From a checkpoint of a small transformer trained on Wikipedia: vocabulary 32768, a variant of Muon for these matrices.
Each number is 500 + 50 x the weight over its row's rms, rounded and kept within 0 to 999. Layers, rows and columns count from 0. Numbers have three digits each. The size before them is the row's rms in percent of the matrix's.

# up: layer 4 MLP up, 2304x384, rms 0.123, rows 1997-2049, columns 0-127
# down: layer 4 MLP down (transposed), 2304x384, rms 0.0494, rows 1997-2048, columns 0-127
up1997 104:527507464564474500452417502499521544496584460575520533518471493518536497458442448513521458504494548552560496515435456598506532497575404511458381470482484459499488497436489567428551391493525521479502506509518493507459466505478449444411468534495470600552422499428457506448509493494522494472497553517571485499505535510415540617480545521506418429523430576593518527476452449538556513420516
down1997 111:512521437583456479522479462492511518463592466436413516557528510542473488469423429536569457512495472472465434509388484532515474563475433468458418507470497482475430466420443443491624499428531588423413524512489446530471493448481504414391583535582415663457373480415579528535505455477427527531524482637527472478539483491385464587502486451548481448525440525483436441475486428393547496511493
up1998 133:416515433519465528427474531434468504457482430474466547549485501395491421457516476518512516405495564547456504492448519489470528458507616536503470388591487402555452464533447498471542509508548475519546443412569616395473563457452492541491501498460480526459482495467535558428433465456460510479533476467539424627445519518472487436505548532471498456514440518488483550440460463609481510535523
down1998 145:278499535555455579432504540482419466491487512460455457573609475513465559522469482460474468394476494519484501579471582392513535521438617497522464393428513477559465460501450440525547544529552561492563481496517541417491530526483534510453506416519449445464519443438521455529470503471499530425558396495537463561465495451456464386478526504486469506554508492435538506510495501604621501516510
up1999 090:533347480517529452410461416396531547417543498561525541446436514476493459431444520564503561443454491589489485404461474429419449453446565523498416552588481528453557534566481466482480539507534399597546474579483534491409557467579477493522433549396528528511412551528457538465472506528457503451454614503539562499453530574506490508457459511555449496470539446455468523472496476466394550561540
down1999 091:512473536490466510462395511478527549423441458479508609589498425420484474502474442585500488518565518468470424570462486475441490528489466567450522501502448487551592521431520532421499515436513581512561471508462526494497595502475566464583462491497534444537515475584467522523502411525519541562536561456500544480471581554438432526452537509388574541546434522417512461465507586453540623542599
up2000 082:525457546506476536453543606531527471408361519488552543489589546506472573466445521507443435573472459485454513540561460538424496597468453477433477633449557449474533498568448536557478453477455598505415482578572419503493567528473491444439535493464486504394465443426429488494534479601522603524482477520578544505482495493540444463508498450479485333468550550495481540470572485484469476545457
down2000 075:566527544527485433447501477472487520598550492510482564410496509563458489478517498472530484570573468476532547542507538426486443507528445555471603484465538485481533516479569562473524569525499592478509556474522474523449529655588512470478515481501439533573465485535522524503597512440488418494374482476568451485522482490488585557381560515503501502425559481507492487489535368459456449576458
up2001 069:496526481543612586533535412516463504491577590537378530414535416566462555478472532517486557524463436482531430500449575434454495517511488435530611460378589521484601487510489612478440496578508474529561485490531585478497525483438448515515467463504511453524501469498492522456478462522505435506499564517492466554541494484480506486574480516523443496557450507535514455474465444498523575517474
down2001 072:462539497546589583498467567512514607514589549546525504435495512509537511472497514511499481544459505507497572494529595573377573571488479477559526506467395421486545587526502558438457491560519454496510513527559485448529492411426447460506490552541478450460512424492399552462520541516466523472519576673580500652537569485545573463487505553543483463512486492452598480456474454501522580558520
up2002 083:444462472550514484505474558451570522480452568443524462582562483492526515510463537453582486453381501464519483469445539484430522545486457480407498501444557416506419559582547482532471535575446425535548450565542458433420579496667477569470484390497477477503561435435469494481533509454479444440564483495450496513528456472567484542464534537459623499512517464505493487623477600527538545514493
down2002 079:445554513562511549394523488348387424527407549512446455547441584544501412447395420508517589416433555456482525517462541446543505555570503491459543472476473398494546559587471529408467468551583534555481553491554509464591513592483498459567514499490479352566569478457473385483520471409537461464450433476493478430495488626631439479469493476487638505546442423553422451421525408521540540557481
up2003 042:493393434495442557505437452548483638503498465570575449506550586513519589434418489485520440514424441503506415502503554554447571485538532453447451597543465460518531522491498395565462444546528635534545421449549406541586439548540500495533532491410540424446586487539433598541448473511527457564419642396503506561428523428518524491519452540474521444484447540424525472509523486581556475521478
down2003 043:459384454514550621490509465587443507497488460583546461367536580510449427434582472521443565465538527434579519460498604585579485479537534561533532450528533542515520448506523512441448511459481502500430507531543517526472524460489548461530574519428488468384408502499483616492430464472529437526461525484476482480466511473372415521479490552456491427551479504422548410463514452534495437523434
up2004 143:382478540559638458515549510497526542513415512615554519566543426499516478439480486473484511461534444508557538525460514592587520508478483455518451462571488502437466561468498544431515434504502465486490511437445596536535536516592582448397417474568497482473469505459441585545419581553588363488552486559550528477514491453508549488574561565538390491472526620424532499580448495562475453455521
down2004 142:404448561536587493515486446531445559518492492518515435597449469505511518462526546446527495523502421435573552466502554507465469518509542544576498469511533476429487480439421480452529511557449551455450506535526505448328471447604561488412444514466468514543417478423494407595463466537480415501510560406576489465520502496540527369466475458483551586570537546466471516466510496482493483516484
up2005 091:461542553457479486495532502453467527445649492466418474565525498553488433552566534600512459439431411499542589404493426457476508477436455473490419402442564531513449520483520517499475484558466535531520463451437510534535492479476550537480472560527513442503508610493457435497555468594446501503492484530511403498540506453477420566449493537526537485445466516501526466496568554593498496463445
down2005 073:555477475563487474512558480531534520556354501494540588430492479468534523484432478458533571583591572479458420587483535566521486496519562550527532526546507472501550508505458490472549493407538474505438513578515516533463551469549439490535573491474478498541535394532486561482507527417540468479516578412496560427473578589565563415564556412524541543477541479446441516502445459407531519530496
up2006 070:461505424407524458433552500522494544482487577546505478492522563527457550398509536501502438482591622555510567603508457630559547458529538548518510483471526515471426505521496539490491480517478548548521581557495474552488535572592523558567498533541469447494495517466547449556545543431496593567487512533500520472446525537433423515441453510450519522490523532536522428501473506484470416381463
down2006 060:493516601595530532546464509512479433478501448488501546512434452503522435578523512563445577512456330490556427458504528347456461559496476476467510570489495531511558525512480501494533460478485412455499446454495525414469442462449499492455499464504499536466480459549470532497494439491479371512520521481490498527507469459593565459566535503525493445506479560475487550529483517541545529616538
up2007 151:512527560423540545459491440494464444476525446528506543510490554539438529515477651607417446463469424541468552496476620526523519548532489443559449525480494513414450528496461511542477427424455552432498488532493509537491462485533504476547550502538415502625496525535594417579544449467477576584620464528526555546515461539601477512539517503548444451567447476571514556540496443520558478430537
down2007 163:446512519470497471507503511506524467491470495542571469507580437508409526526465545457443546420543477453487424549522621514511508451437522461507499479485503549536490533446394545447493513544606481433612496596455449486515496417553458495494428574493487511591518492537488530502507542629545449532551496498496515482473600542404533481441355532528569538582509489543435481565471586525547443504461
up2008 093:536541465452484651594475559498532523549486561502342487561502484470455459443509499503562563537483504475535506485501460415408475491491461516475451571517441527500469460508485491630574535529460508512467486604530567486537474443462514439504519569527444512454561545493516382545531493535456497460501530474406505464480472511434512451526472552465477497554586532479498516449579511441564489519488
down2008 069:475494592542506354409537378495481478542529449485610513401503586527501540570486530492442484458518460535499574485462499586574580577498555491529500446459543494470562565486531480423425483458538528493534521426444445494435527583527433529487492430521594544528464468524492624495486457425549453536441467530545482520498539505522486572501532521513497555469383489481488457566448473561473495427539
up2009 149:449489618474464479524547484541616515590431581553475555502424460513479376506534531394472485522461463511484593463614436474497487492492512528494548481445477595522459438550546491504408512410570518552462517530454485500498620519570512493414442567544455435487464537394536443538505390522523596445494546461523468594475535459428488430530441460488539557513536454521469525507480526402519525485504
down2009 143:559481570542485527418528548560487538447496570611544521546443546343500434554541465538444541581603518551502473534528486531484509434504548501444505522592538394570460462643439446541485493567478453521502503481504544496428490517495578514577464572523548518509510512525419440482569543473430402535518443496520507544624476505534499394453536548503533540487568508591472469551510509530508553498393
up2010 132:565484528485460535486459415437552443461477411422543551521506512529506614507438502546581459502446499525641446472514558470562476544570554417571485499486389572504441549463513520487453463364549484441453422481501558531468350511474496523547502477422430536493400537443524532467468509502617434500512431459416448480505438543493493492538508527361470511479508524484474573510560522603650465532446
down2010 137:536465424506510550506488523493542606492496555509603531577497515636446552562526484536582559509425496446697425500380528498606507540533528514528528474468438486519500432469502450522449575449516489441454469472474565487455500531457443497496456471512468530514532411477515511489495504554478412500578482583433412634520509499526535536428426428471416527450471532525501489653524451522556529475420
up2011 150:428374411616577500494504503515493511459558566513520464493426573575330561470456528426355473491505493543546476456523430549449518504472506500515615446496533561569583445523501506593550496519441497480480530511514542474406521490455467487513438522504422573608392501554448464538455503445524553464361488489556506588583535483500489505487417548480529477455579585554591407490518595468512608530438
down2011 159:507554553496434518395526507506471492501440501542472499502569453508511404581540464475583409487545497523555570546443470488522463547533528524488401553525530482495446445425558552534520522457492465562605454517475456471498521418526518554500393444524559589514600519510589520470511534604473550479567542550444493420417487509445496457592578461531430558518491366479352552558482578553508480436523
up2012 056:552463474448538561463442514453487485571505485564533425455360462536585504477533503504492519520459458446580377465517435472485480472445490521487461560553583525518468513518478450453398520565483449633581500520559541479408416500432615408533538531517461587496507488500574480533464488472474537461437483403539470534512458444464512444529424471501488519485471492485424542493526381560485521462548
down2012 048:425479525548401442449553551533544588458513557429478556441570551528420562568492412520466518536566579452434606504469496518516543504563541471525595387451519540467411485443515530534590503444502550410456521472540463469492510520510466522509484449592527475506521472555442485483607540424501467538468490524469433417468535555540525551542595524459504521481500544458572475480506521479557499559517
up2013 092:450451528531412491507486609504535510396520567417471462462499502460541496520457458518489558450531455482531548543550492515496495451497526454412485520482501555470490508540479533499474523478470545447636466484480501532518415522408484549519483523483489481538443464491495485446485469434495409482450585449423485425497449442561511546441482443422434475572481414437515366507534418515540435446575
down2013 082:521503530443590538562572395510522548677461478529460539476517431488510529546510491536515472584426427477475451520436440521558483571513498599563502463534491493561499487407478434564533496571377491583488497522532516473410561492554528475503524491515487502511558536535468514531492518533500525468498439468512513524538558578508492498553500517557595565436508556528538558427456607447489546496441
up2014 107:438481445483516483535579406494538619570455613474523582523462459479523478504476523434541531531511529524560494479523460432522522438549565526584546535530479536441530566508476555566444499485506499499410507522493506471471505425505540513519449445404470548459376493388487555500459489490621447470523569532440511453505603481509507444488457487501403424583502525564517468535553459507523497488401
down2014 081:556476519490511545390443584550463431464524431557440434483530480542403498476436470552493492468529496477482513501462587527535534534494425485439460430492450451535489438461533456398500488563472502554539569464516456531477494513512474518472577525583519540548559500568537377509519535550420560525518364495566503540471444569495481602512541538550581594418544520473466521444438525496440506506547
up2015 117:446488524451500553555633419485511533524515562446430388496541484516486534489529576513498528407412526580486403506584485479499487469595568523525518443546504437493447514523483531557452502427530461492504627504513380449421520552555498532510478490483463533452444460602514521446487500502534526499512476546493426470295510430457547471538540476447465555457468464522510467579580553561502563454455
down2015 123:505491625441508398536531487473535506479489526490478380459521429437468459596517506443582576453447369552420496483554444458509429508464575529522613564544554455454477502473521478449448527535503496431471481437463389497464520582524477494530417460468485529463473414438479450446525505517495511596465432462472506497397441522477494433567504468470453557372465497532481527608559452496512584450427
up2016 086:554476500473496519376375434467501472512508463462467508429523569519421434464450552590509603453494480422467537469505449404490513514492593533406527498434414546508404486511445494642489557514485465483558601542483565398532556498430403491546511593502502579515453546477607451432518545497472520501516438515500475479444488548513510538435525524535458517534583523378507440621421551556514561470582
down2016 088:382452488474532476466605488568490554445434498503464509503537413536458505543516426393580497496630459541498481488481562412537442522568494516495441534556522497547556436475515533508585495562493474497485510503445527590441522478595503459585447438387560449421574490525411513509585426478429450537419472464439509500516517509482505360451484493485425474495507473533607436486398521461508527496435
up2017 204:631506436532453535482428491452545464606548426452442581456497470395547542426574591514453488470496509486500520466534487462605487524563479453490479498512486380487449544446464577507526549499520469449448467382490512485485543527455533522453590415404480467487474457524499460466512521499546544445548545439472546536536546538531561524562528395528470435508421528458580541576543383491492425475587
down2017 216:538515580524488559436422516514551568481491384437610550498572497514557410435532545528550531394482478472426443468459494427570490521525468572505477535467448445450430473405536557460492475513557514519467520433394526494506586516525540438565435413470466453527537496503490463495503428522507520496445508481359601579537532518440432512351415445556449529462485479555480438492529488526613450498494
up2018 080:483591612632619513500538477535433510495492474529458508515502451499467493420483442452563455488582524504535520475506519440513456482430477451536455567454509458486511459470478526474459461513451471538489468563492576527451519503514562396504316550519435584404518456452487452530511501484507548488505491542526410457515588552472490343432392396524510535530532461539454567550562519505512574520443
down2018 063:479547555509566522532575467481482640504448502478557575560475436462525487437492511506375429564514490499590489496541555479461488397496473456464536465563408473485481478452500458453428509463517439490514447527521486499482453526462512506556381504347444503512426456468471504501624440433436586496430506483576475557511487520512508431506423486513478581526518485535501598555522498447554463536436
up2019 113:545558519488576447479516603519478528426380486465505474560596462556405515529464518493645479507493558413490604480434459554506458615463550428479519502483459536459598481538478445436501491507493455492429439560477406497437419536479601453502535441486489481512487556563534542520498645471489374500486490485476520418573548453497495485509495453463453514518471613502462462519440527513520501670509
down2019 083:462419560529453559512515442513561400535595573538545519505417456531565554516493504539406537496543416571541410545585554452481481386528436500487534443510567519496422559448475517544471553507500554559533439485553544509547561440504430568510437646533499491517533476485509418484519410547519635482513494501491479563404442610467467516449450506578476543470527484485550521486532434476464491327489
up2020 088:489491511411452412408546447561511628515488543520543561503520537583409488420530538441557478419469554547611436471499544490429442538475473430399501484540531496571383552490522529378464525457487489490465535505473515416419527566525523513563501507453509611495496448531530597488468520583517453427489528620599503472495497499501505520578416485455515443511546541470469506539527539577426642531468
down2020 090:569561462476484461409438494487552532481443514468585454486531585500475480456529501506565526473455598461496452448451519525504511448382532547443502458615490505521496545461523524431510507520451510505492631454441501375489512581583557402546500574478613524459519477564459478505471430497547410429460457440550510549528389509521466543591476488447392449552494497517549439523497504544419567541527
up2021 095:467506402492542441509570538546458511610493506696477525538482453488503432555438549549451476467489519472568567494538468450463477549452538482457429527504521379519534516470473588569505510390534509548489605485411502431545471549522506495431538509419520538514459447471514418531507572518430471488438409490485456454501428503457600542493572573474626552463504423480514435486473518473518509584564
down2021 096:508538463442477502433534409482456483590585450546522462498519516485549505529592531552525508481488500524582440499584474566491513486575548515487442529515475387493579563538509525553528590517472540520561441545412521506490451468548433474445532499370453537554510487549541422514575477444518545495477447489456484457531421451448543469410507553488573367472564335455497516461463465549490440535481
up2022 108:517519503481501456539521560452509496573581519617459556484428541509483474497399461541405471601516599549520471429553449511465514405455471504545455540427523486439554485461562599561468421470596497619556547515501467458471466549502546517538510435417541482529447507439514501586461499489504418542513469467473490457365486526531534477369440616519518529386499576509496544425527617554515467549476
down2022 101:467409541564526461494568315580475485430464521464501450458476561473412444500488543452449515518548560497498565454407491490577495511434495478457455514481516551473507479553577548535420549510517465581519442507438446418508463493493506514510550538529412489585407416421532445519460468514425481507528537464641426469468446559373529522427546520576590428441567539578532513599553562433502538551568
up2023 061:542449358461521490479517447500451562463505487510484489569491484597565456463420486457530442522521497537566516519553505392463562447468528555455447566437524492575562503430557530472476520528456520507469607560491466579455424502572590496566493403480480529514451563465508409476529494508530454490429563443422434538519537525408519572486556539527592445502533597533538491550388493519553516468510
down2023 051:448537651482505497542488559568576421570506534461527453439520521497479509546569578586486485484477529508452486423446506599584401518585499391522607434540479522460427529591426469484511481488572494447474443482521507465518536403456418489465469530571534505525500463510511588521485535466439538487566425529576570451452475461581498433546480456429455551523444455488437545458513495524454489556529
up2024 062:543493444579495556539605544506447547491462477524488469572492459574533522437405540490556538467379538509448553516578475549576446520501530589457511544470514401505532476505487504546479500526476552587527502481486486475543469563493572620395477487453595508461478515448454513416425596524530581406513567502494486502378499482584554462455424598493539517533552455454441539434463436492480378411487
down2024 056:538538527525467600491473514386410545478446465379540426570465444613485491391429534492507461482491602583408547452554550564578486518533510533491532402552398527542480515537480536488532530590536513500555531516516447549540462460452541485417537574366480563562486458461487435525439495505491583481450561524492379504469463448520513525476439512383473453492591519489434469531385510497490495494463
up2025 072:484607449599454487630390453567431582420442416530487513497477465440551518520436512490574481562487434532522525544507550576460503500570437448589472531490483460548450458490528541478506497569525463554549546498537370491442591487478588460533509528557486532460489501616548554507494531555486493533440536491513491437525473468523517447505485521381453472493619510527520514435490466481538512397480
down2025 063:457415557538556571432515522406579373575463484416504515534482551545501431531599527494482415519481512525457443517502454486574475479466587563498537442412491528396536514421540508506483499455464542466497451438483547566570479548531444540497492554470461469514508525478435452410622477446528492467518566485524469520486490591430501500529490545551511512433457377438484526501501550552469522533520
up2026 115:500477548435471451468475561481552547539564517454502510434545414532516490453507438542491483499539482512566467524560446497382556494419561450455554463559444475543470544527570476525497446526411431550455519418404500454446492506510473468489523443484513584522464435419399571494516509489459430475495459490526450440527506515512488599496433493519566448457518579427464521524482454511550550488412
down2026 110:431386493485410494549511523524445515481451518484467522474544426453471521561567453450473452457476528496477462476476506563518488436463420501445464530495449631590521459428409480541473522419472537519629638538484477463482594547504471525556587500476491427483489492501551464575480522467526488509503588555447568488506518449416489518433589479529568454494507486510491458467604561484391468466506
up2027 119:412505496469473470461473538417456508442447445445579467498567460433515457542557483393501425485536424476605441445516449548553533533434508575521487475603402651488562464430475448576419518553467448613533465426498428381472492533569489521458478365508491524516438493513423480468538494538440521438413560480465496410466465492474471575500530443465562523561517531477489540481506494506542468448477
down2027 123:483471520568515524412435543444540462468584459419546419496466528586464469487492468436583439525555487479489428552489538508551513454527417503485530451441435578525477538531493530506513470508409494614520342506530394570487629507531475547396412622565455526494553546398557523501503572530543571422471415546543474529577589545584437452486434523491457550550545513498450483507524507499471488486519
up2028 057:471584422473427471483498538467517482485476400574430528597520470565520554507467483571522508451484383408607431583444483491452515578531516503484417460476442438432455487569410562523534522576506546532517394453429454539407508506548527526523490581569445492503536534402489488389509605510449433563469520449459603424529514497603492498532532454441493431534488606457435470463527433545524509464493
down2028 051:628445478487498510481469479492473527513623530485529502427550486436493445475542552501453492575546596561402479455590521481562508418484560431484560529567594500510489479466472442492506532418535465459484588533575613585539513513462486524528518494521608526490473476526479555574535454492473520442545496529511373520475441553412531513478474536561506486494592382505463466569496594493432502491603
up2029 117:546482470520490488467432592494365512438477449443506532471540500477521524491509545477549455531487534528533648454550497456551506614481611439486429450486531471565510502494507458573356510499495418532523563626572551462452527395567483563608558469520397573506482557515486518537552458535406502412551455583475487476529553385498470490562467491494511517562485409464466453436548558575458572475535
down2029 100:397565545429480513509503509505597419541563572580496473500474415491483408510492419544455482482442406493528392552493521589501502550532415478525545530488449534477487519429501503482646491513467505506509493415436451536464495588471524464484502466451492418536412418406444516448464481450584421497484520436447556459537558659510516535451513529453495468424512535576486519519373483405527420477516
up2030 068:502493491575460504473548489431437512512519559537502451547513486583423547472482598580459530550499538491566519557496452600476490539538561475498494500458493494464522549518504507457562530472646582566532507374417570530487458602485413439475401512502505470479417615481517487485612620542576510479481598538537426568543495502516572586559456538493540350493473488421471526496515419489454571496437
down2030 064:414554510609453448460511503493508601481496531536539470535509518495443559457496481529469555542509512502612482533484485526501535519538551613520492513375493490488489520544511530451562524409533491582544510411453571479486480559462460463518516511491537477564466633424526470557564568536611455504520502569470540604496469421445665605494439508410593448487470503512488504508471405504524456448493
up2031 121:496597492546592546489473503502573379550498601467439524428402590523511528479490465507474575472480441446491587609529486516472499459483442497604505488467487523447556513488493609558591453539498584505499376400513576514479495511462500502567569488462568512454507506591456517512544477473462543481426443511436549542558499415505543510497430524430455506432422514538541440493429600489507467510489
down2031 110:563409449451469513470601543504365560530485419512490528600526430512486465400491561555565427542512547534450494488402547569500430507515514484429539534492526486551475454488556480389533429477508513457411525553395502540542425467481543486548493535545496543569436448438570511443451444543506472576470519439453396467533518608539556553486553504556550553536544481424517542510508456470484483505541
up2032 085:552422454520515435494483469472484455540540439508445460540457462478392564489512522527567458374469398510481519473443537488524502595507497428526502533498497473474518428423467512607591494551512553551417487440390479501458418519523422420536513458469555474610489502523530510498501511423451470424524562451512463487614428516597472595454524527499605496548559564473467498493560573462533546516451
down2032 071:464483511472486557538567556528446601422450583480515532480461501494605466551420494451448515601456532457535491563547441536476516456498444609501588436511429582474513588586564481482427444468470452407558503616577577571532532439479518566460451534570499490384478508456445516490475434573460457525442433557514513528459542560492497372518503510520459493435411424508497442498516463535490453489545
up2033 045:568438504527496476378454479551487445521412474569427489454517470513511469488565496610500532536507492437537516527514489596458439478482442480565502440639468625434427499491428488459507545438456479411462532506545502508511453494543534459508411454512488449528455542442493573472529629522482509473549367545511514440487446449520454508568523452457480506483558432500577427469488448426505476502535
down2033 044:571447468490496526457454458498430540590516494464467612462494606442516460512512526536409573549460469426483504421569475521548476494509477517511555458449488533484526480500447567523473478447511472537442488452521531549539484553579456535469348529520421434510491556499480596517516529518521532452455409609545516523483495525599520451613483556431536512590517542531397474478508455472548501536551
up2034 158:525474543413427559497460522454515515529438506615585546534527516510605479526558549501459483475497477491495489478426495497484554441423409553515473567482475543498508479413579508585468483520533500528507455593509609387383482541534386458484502444536559511489466453517422536548484550583610535550456429565494463581525514526509507559544456373453504535434579514471464541566482493431505442422500
down2034 163:493480526470549537565424482452460524498457568526509500398552512432472452478496506557564498491462481480474481528449411504461513582503498501458478432533474592424399557517563574516503577563540419550495447536514579422554612503595450491511433449558533528490484480540470410480531434451484507537515552472550428518411572518428487530550509571502480480493472487585539564461407472521459452526487
up2035 120:547532570516436449449463547522516464423436504404378519496464502444615469507493435502461507462499459570478524513589508537568526529485420480434542456522439509475524523454439573507490561414481554437572433551446583493448552542490521427506470515475511499525456503489588553529513454514496492480538489475521531457554574468504414584457577485504516554532464532496550515462460499471515413531583
down2035 125:513472480433442509555491563506484564487539424520484482489498485521479503486467466450510552517566432441454512442521569535625438525459509434449614571384595565501441509532487532525602518512510408478512471486495450480557452525517553483520402493522504495507516487524478527551516539480508516484501508523463464435520488450546515458528567521410450473529530340530473513431467509495486465499513
up2036 130:485435471494540553446530550475492452406456530430493442556487491464511489478444647544460534484504507482499447471560503622462443538461483441568428518507426505529513587457487501385504561559519458510539444430488468551551419546502595517502525346560552477497466436500477504479509474506617470495446514461484507496520522449455478515465520521526388415461509468485515480560509503524490444535448
down2036 158:509512523532470601565532515495466426444452480454509444567470522538505467463478479498423512464486468548506488478515607603504441543405484462552487556529399532528452550457500484463512582556506523373566463470437496528517411498466571526495384456599556484469449441458421465428472419504550498534551559522503504534503549471463468510508506561581486533461450458428484589569542624551430466552427
up2037 047:512470507467431599484491493487429528505566515486494495515447512534443547473494572420537479564535423614471521564593513561537444447532498488492472544576482376453466397455546576482499470634453548456481435532454520488550492580517530486437535436493489491571471491510533540470528500552459440555460516484426474519516422494452511514514471475498433493452416493535476540504473456545515510447439
down2037 040:507512456502499522485486436435508506539430529513491524508595479423510552518434561569522561386492555406575578443505501537436563521582464487509532486467442491561594431440525434402480497475551485461507505489470582490464402455487512503451528502547419481500589488586401457515576537496447477432534532485489561493526574659508586522515501547493476453529535575444533569589485582547426504486556
up2038 044:424524516547498561459464558536476556455485482466385525509442580504528484530465543550568545536510506502541495510591523585530522525526484418385533560492555512471503448568523479486431416542570529501435477527513553503498470557492525527541446524379506448424533568476498528460461599478456549482464482476544403523472519473517631530427495563519453507443513483445549488542416440517585499448467
down2038 042:405546519484529548523486493529530593512525533465424533579485538608536464545456524473488556512442592466514499470600519493522498529444561381452537564475464526515575406568548503478468458590561458528430472506552542486493523566542480507538503503455496445447485501445487480499464503556429594531405520533451476500479564490483550539459476504516544571477561521446496465518482408550606412507426
up2039 104:501612474457419507474441479543497520444456522504468449645525463509560583548557479414536489430520507552491471444489550569444530424454526513524493553411524511460491486464528482469465482474460460485586507529534547474488483518498470521490421491531514570446548444545504550506469478508504542524373506541498428493510582557501442457524443497492518549560577498437526535493489481494535464547601
down2039 107:596537553475457547466455535520466532546533472467501433527470502530484482523549553574540550482535557460509533500547510453495461479549458581468437542477541493490516504401445530468465445589526451547598500464484552509645485481463516568436489506519538502476547524512437546522489407581485415482434538486518542502545497508500549390519482530521535338533510463498567514479475541517489525454503
up2040 061:514515548511514497582522427520481473503442484519422491459615501558543570612469549436511487488468528458577532457451477525522527467480484473490553497534398449540383514419508469419578512496440472524450469531595535487394530438522528526408518433471492493402442430493449556457446468492538563443488470440469385566438575490494438475511632555528540516534481522554520567570515416430433461504495
down2040 061:520509594537506425506535418503395387519505508572402522525479519491444498606424525466610418446595456463656551432455546519431525510448515564517545519450420459601466476521498504516548553519535426536470474491463576505539512502553537405423504399570402462411470432596526546551486425507592531466483577458560504577484515467511501507411561539541472501563455463532553540603511564448493558440530
up2041 104:429541584521457440484572550450498540528478478474452420522548492465516539448466569524499462481509573490525491384582548550469470445546539508604466504570547412514599535457436470468523502450460565532491485507504571483523490567546470577499484514524537494485434483549408470503521547521516443487407534491541432456432577521410536548570522504521500519554425521504416428535551454441475558454550
down2041 107:433498606530518475438539540484516545480450480464470457493494513479454548466503454655484496520512546525630469363495533458485505493540495490544452586571518443489570528471434483437532453500534495587524439463496582507478528525554532524479529468484553501455491548561393532529594494592538471464502513528557496529495525440445510520461484493510463423555439519533391380557514489446511565405497
up2042 160:538537481427536635475506507511487416554493514428489520564422424511611477428562542492509427502482506388527409478461581485426419502544513510527339550428510528426462505375468584512486506552487582561499373416598473453625368507515499503475536452478485547471489384464498575530453549502509501485557545452490533541506466519516520534541512492530552428486498544504558492464564548505438562528459
down2042 166:478547496469571488554543488476398538504464468423494445534500461482510553390479497571570571553554476523522501427500513548536468510547541515567417556502468522514557507509549520504537496527464495554502510490495522512512446535594494475575486491457589547579474394460392422468428487525512561487453506495449500398476384530525495510486587524496587559487485569554451495508529550476509522538542
up2043 073:493511561427466595464439494567484495545457526416438520516507506482526484490515544437495468500466497532507462420570554587454537513470457497425462466550499546562503510465442516434485409597417477504531557547530466459566446580523460558538494512440541548485445534468531665561409517529602515436592529375539453520508619536500498533406529563535393483500526392541529502577524459489479501523508
down2043 081:521497479498470506524448530468546659588535572492494489474533502475479465498503494522512459536498563569484360480537626505502496530555501505500451416472511469518529563409438496377529525593536559579451530542568423491559479581524472557530466538455523448465407516461502591477410599547492498470511581422576526528469648579516492446463574606540502486422525498591496477486506508483546590564535
up2044 127:494443468514571517504454525551415578543421507546473491613511440524517470476511590510410519474537484441572601407529457523496495575556461432467472509543440432610474486512546550465423546598592582591471518444343520523482554515494476430459517476474442561434452557472517448454530499503454475501552539542466442507493603489519514550498547509467515507551520540484513465504485443497530504420450
down2044 121:478557527476442452553546485463551535446539478499534475400401517545495481560519411510577490499487439608541447641454464470574482492529566621506529414363478539433575537522455444510506476434414450510537523510557547500524452510484511508550505563541550508441503572543490538528469461469559525513434484512539616481497406499472447516368520461566524506432473509469492397513448441551496529486471
up2045 101:473602456582534496522413489444482512509456492497539528529496485536587453440496526453546525499514522438567545468602425499452545542513586482555476558489530500471390533512492500424520444537449493477466417485511545449621501506510401520556477473503500482489565402470423483499513485504483497523431506403593488552484431568588505487438480452550523430510540525391525459539573477575525449374512
down2045 105:484538460585575480540433551538491420461465502498497497484513478536489461476456531444519511477458537517591544489598458473452542501485621463580533494567447491557457489556506529445496505555496461507448515537437524492634541457426363498531498499537502493556496500423486531588599477470533521560494522485546462590469502517562514419586513453517595454583533485469522480512566497595582472420465
up2046 123:515556571455486506526411431497410479477483494459478471585561536530530561484385470495496463500501582485467597504498456442482480513540532358569493566533486447516537487447500564555422549438553414494533544588511466540441444432493535497552537463567516494505477520499552508472554594514517536497472500463456516442520396545517470510537507432426412536519529463520528500466468474576590549551564
down2046 134:537469452481583444484534620540475481483507538528541397528518481573399509460528548512442548485509597474529575461545435515481528572586553465589494431515486556500418540425489456573482571528431545450551456514450563489472476468514512474550446434478419477532480521470456469520460542526507583547452448476509541399515502540428501475514578525442426525420526485490506571518528558533537586554602
up2047 096:492410457430453479519573566533539522509529407571501512524555472510445516430545477620502488554479405593594512460544470571441457447506472489485565586560495507539502534541506445502542565444508574451473564397599461495469526501464452603551473504505497564580481576502502512518532537586526575505539516435519509483503566544487559492566496524544472575533503525519548537538502489493534480466491
down2047 109:519551447476470456545541509507470514499494410540491488529576438535404539449564443435487467546522469533517457489514537521515526398503484547453552613598514507530615469576501438516470540414496507464377519450575500469449492491491468509634374512516495578528441463509588501529620460564513536517490516563495529450533514539455504520555489530517450590513500496541591549538482479427429480459484
up2048 104:354512594455352552469532467494517546463512501498550569477487427543484422553495455488537405426458446508572579532528493500494533464460501446493532575519394577548403451522468499470500532450498537485471540444513582397474552482584354436488450507453505537592498455469521485360466570490446453431532405588464525548490453578481571532416546552497447505538493514495475561437628632472471496395559
down2048 108:471471459513445623500510514493464516345550459463403515435478493556437536584481525407437444465523400441430516418504558545491432445445493390464497527497350565475490520554459501488478537617483429499563507425529472490483479517540431467490282519448455486499452491522491510471535513474494548543529446517447523492488568517570516572407531500503513460482503453509493509577525553472517603469591
up2049 098:532457403481472474468493591547500506378489436463466524439510449520559547524545553490545556501482528565470474433500476535567451462486482453560435541412477522417507475501508503464470582571443462630513493435531445507525534534504492412422566447502514534493505422435451484435458554463487515504485558479498451572507554540474526567539547496418588563582566483577481502490453533504508423519640